config.toml
n_layer = 16
d_model = 384
n_head = 3
n_kv_head = 1
head_dim = 128
d_mlp = 1024
vocab_size = 8192
activation = "swiglu"
norm = "rmsnorm"
norm_place = "pre"
norm_eps = 1e-05
positions = "rope"
rope_base = 3010.0
rope_fraction = 1.0
qk_norm = false
attn_scale = 0.0884
bias = "none"
tie_embeddings = true
parallel_block = false
init = "orth"
init_std_qkv = 0.0337
init_std_o = 0.0419
init_std_up = 0.0483
init_std_down = 0.0483
optimizer = "soap_variant"
lr = 0.0162
weight_decay = 0.0
lr_head = 0.0107
grad_clip = 0.5
warmup_steps = 200
schedule = "wsd"
decay_fraction = 1.0
decay_shape = "linear"
final_lr_fraction = 0.02
batch_tokens = 262144
seq_len = 512
doc_mask = false
z_loss = 0.0001
train_tokens = 763500000
steps = 2913
dataset = "wikipedia_en"
Each number is 200 + 30 x the weight over its row's rms, rounded and kept within 0 to 999. Layers, rows and columns count from 0. The size before them is the row's rms in percent of the matrix's.

# layer 2 MLP up, 1024x384, rms 0.048, rows 938-942, columns 192-287
099,226,245,187,227,180,192,183,179,223,192,137,181,174,189,171,208,206,186,204,255,220,236,269,230,201,219,190,176,171,188,197,201,186,195,159,207,175,216,211,209,197,240,166,250,183,176,223,172,189,211,199,184,185,219,200,214,176,172,175,222,163,237,199,164,225,191,180,227,215,220,126,181,223,214,193,164,213,249,197,136,202,185,215,179,181,192,226,174,128,204,228,230,203,175,200,202
098,227,247,253,127,161,163,198,228,161,195,226,161,227,201,198,180,174,149,177,128,233,194,171,209,202,205,169,249,142,172,215,216,153,215,184,231,138,170,186,185,200,207,207,222,246,247,208,173,236,229,176,212,212,183,198,217,187,205,200,218,156,223,222,178,225,232,242,237,228,243,127,214,229,181,192,231,216,214,187,242,226,231,202,171,170,231,227,190,224,206,213,239,167,192,199,187
084,224,197,212,174,195,139,159,184,200,245,262,161,174,231,182,177,198,197,216,189,187,257,199,211,222,164,278,180,243,194,154,177,232,215,239,255,192,211,171,256,180,171,256,205,130,241,255,208,226,217,222,239,279,218,200,202,201,226,187,210,167,186,191,183,153,189,177,227,240,232,158,132,251,183,248,195,137,208,190,190,213,207,222,224,182,201,223,245,260,162,250,205,204,225,192,175
091,186,187,192,197,185,253,214,197,219,231,148,145,217,214,220,245,189,192,164,216,215,164,229,182,199,219,180,202,174,160,136,241,224,228,255,209,228,182,226,180,236,235,159,213,178,183,227,159,246,193,198,182,172,226,200,192,174,239,203,213,179,263,181,239,197,214,188,198,172,226,192,240,240,151,183,239,146,222,210,184,209,224,191,186,180,217,194,212,249,191,230,241,146,210,192,237
094,177,179,211,270,256,129,197,187,154,194,241,210,186,175,222,220,227,185,252,168,193,218,218,143,227,173,204,165,176,175,242,203,233,210,176,161,172,277,220,270,206,206,220,196,190,232,175,207,242,223,228,187,201,226,228,247,177,166,202,248,208,102,233,165,169,158,187,159,223,181,223,169,270,190,207,128,170,232,206,212,260,161,225,229,176,123,228,206,173,221,146,182,191,208,177,192
# layer 2 MLP down (transposed), 1024x384, rms 0.0483, rows 938-942, columns 192-287
101,228,205,179,248,202,204,242,197,162,157,200,240,169,207,259,204,217,217,188,190,136,172,229,182,207,207,241,200,175,219,179,241,209,222,220,166,281,258,196,212,172,214,191,198,243,179,233,213,169,192,156,194,182,154,199,189,218,198,198,222,167,199,172,184,206,164,219,189,170,235,215,165,167,202,171,223,201,187,208,175,187,139,181,212,192,212,179,202,191,178,200,219,156,253,189,190
104,196,221,225,187,219,210,192,238,193,247,191,180,173,185,154,190,227,205,198,232,227,234,204,150,202,203,183,230,185,165,247,245,264,185,190,199,181,240,249,175,207,213,209,253,183,237,216,188,182,132,199,214,233,142,204,194,197,223,212,233,181,242,218,260,247,177,221,210,229,195,184,239,154,197,188,226,162,220,286,211,183,229,165,185,263,207,216,217,219,219,210,229,146,201,184,179
100,204,107,182,255,180,181,224,246,123,184,174,203,204,195,205,135,160,159,252,235,206,226,201,220,226,227,153,230,191,188,215,212,185,173,183,216,188,249,166,192,246,167,153,199,182,181,197,202,227,215,179,233,233,141,252,174,189,203,222,200,177,175,196,192,238,198,184,195,184,203,212,168,213,203,176,150,179,189,161,255,263,222,201,230,182,203,217,193,242,180,173,162,155,202,152,181
099,173,156,207,174,222,229,232,175,192,168,160,161,193,218,192,229,195,247,212,194,183,196,158,207,239,152,225,214,213,237,163,179,263,191,242,208,193,195,199,198,199,272,187,185,192,192,198,152,171,172,196,191,165,198,177,222,206,214,238,169,169,227,261,187,217,208,167,174,229,204,213,182,229,184,204,227,263,287,177,173,169,198,185,239,205,195,172,190,182,212,161,180,177,190,142,199
101,222,157,190,178,176,148,190,189,158,238,174,207,222,216,214,276,163,207,175,215,153,178,190,193,185,183,213,228,179,223,185,211,147,176,202,185,160,196,193,172,183,216,149,209,201,240,140,202,217,241,235,185,140,210,205,197,198,269,211,224,155,226,207,202,165,265,135,219,195,253,178,215,221,201,238,207,148,195,204,147,197,178,220,280,173,208,201,216,157,211,229,204,149,230,191,185
# layer 2 MLP gate, 1024x384, rms 0.0486, rows 939-943, columns 192-287
102,219,193,182,166,180,226,191,154,249,208,240,162,155,196,264,203,223,208,236,170,203,162,171,208,174,214,180,268,224,183,210,215,194,163,231,164,195,198,202,162,243,211,198,167,214,217,206,252,190,190,229,241,232,217,207,162,199,231,229,244,140,198,204,183,255,197,176,245,201,260,166,206,205,212,223,186,212,177,201,242,172,169,205,209,142,252,224,208,186,212,177,186,180,195,243,145
088,207,162,184,208,178,251,235,223,201,132,143,185,232,204,209,179,200,212,217,212,210,161,202,209,215,200,121,209,177,199,298,212,150,167,135,184,189,172,204,154,209,264,170,210,242,208,163,197,201,217,154,178,167,149,190,193,192,184,255,177,232,216,208,217,238,204,204,174,193,168,252,217,157,174,121,145,225,189,232,227,205,185,162,205,218,189,178,215,196,198,170,207,158,184,217,199
094,201,188,159,245,174,177,213,225,210,181,194,222,175,186,240,190,247,190,212,165,174,173,172,177,148,273,200,172,184,201,175,235,169,154,185,212,240,217,198,202,138,236,218,213,209,194,181,271,112,153,205,181,207,179,209,184,195,224,202,189,244,170,170,153,183,240,166,180,200,206,193,231,188,223,164,209,183,216,220,178,186,226,236,219,228,188,183,189,172,227,211,183,205,193,231,174
098,213,227,201,152,137,254,189,179,231,188,196,184,223,226,222,176,194,274,172,239,157,183,225,170,227,215,167,241,205,268,191,191,196,155,171,198,223,177,178,147,180,200,190,223,221,213,184,170,197,203,211,212,204,161,189,205,248,173,205,206,172,230,108,200,234,214,232,246,206,228,154,194,166,169,175,211,178,191,188,221,172,232,191,155,207,292,241,206,240,184,264,224,217,176,215,196
107,183,180,193,208,193,189,180,208,171,190,175,243,238,232,192,278,196,222,163,250,208,164,162,198,222,213,152,213,230,182,216,159,219,197,242,244,184,230,193,190,191,107,169,173,186,158,202,198,199,153,157,183,214,173,177,195,211,167,226,212,207,185,221,218,182,196,229,188,180,185,208,189,178,237,134,168,261,198,184,173,256,223,155,171,134,257,213,266,222,234,226,211,231,231,187,226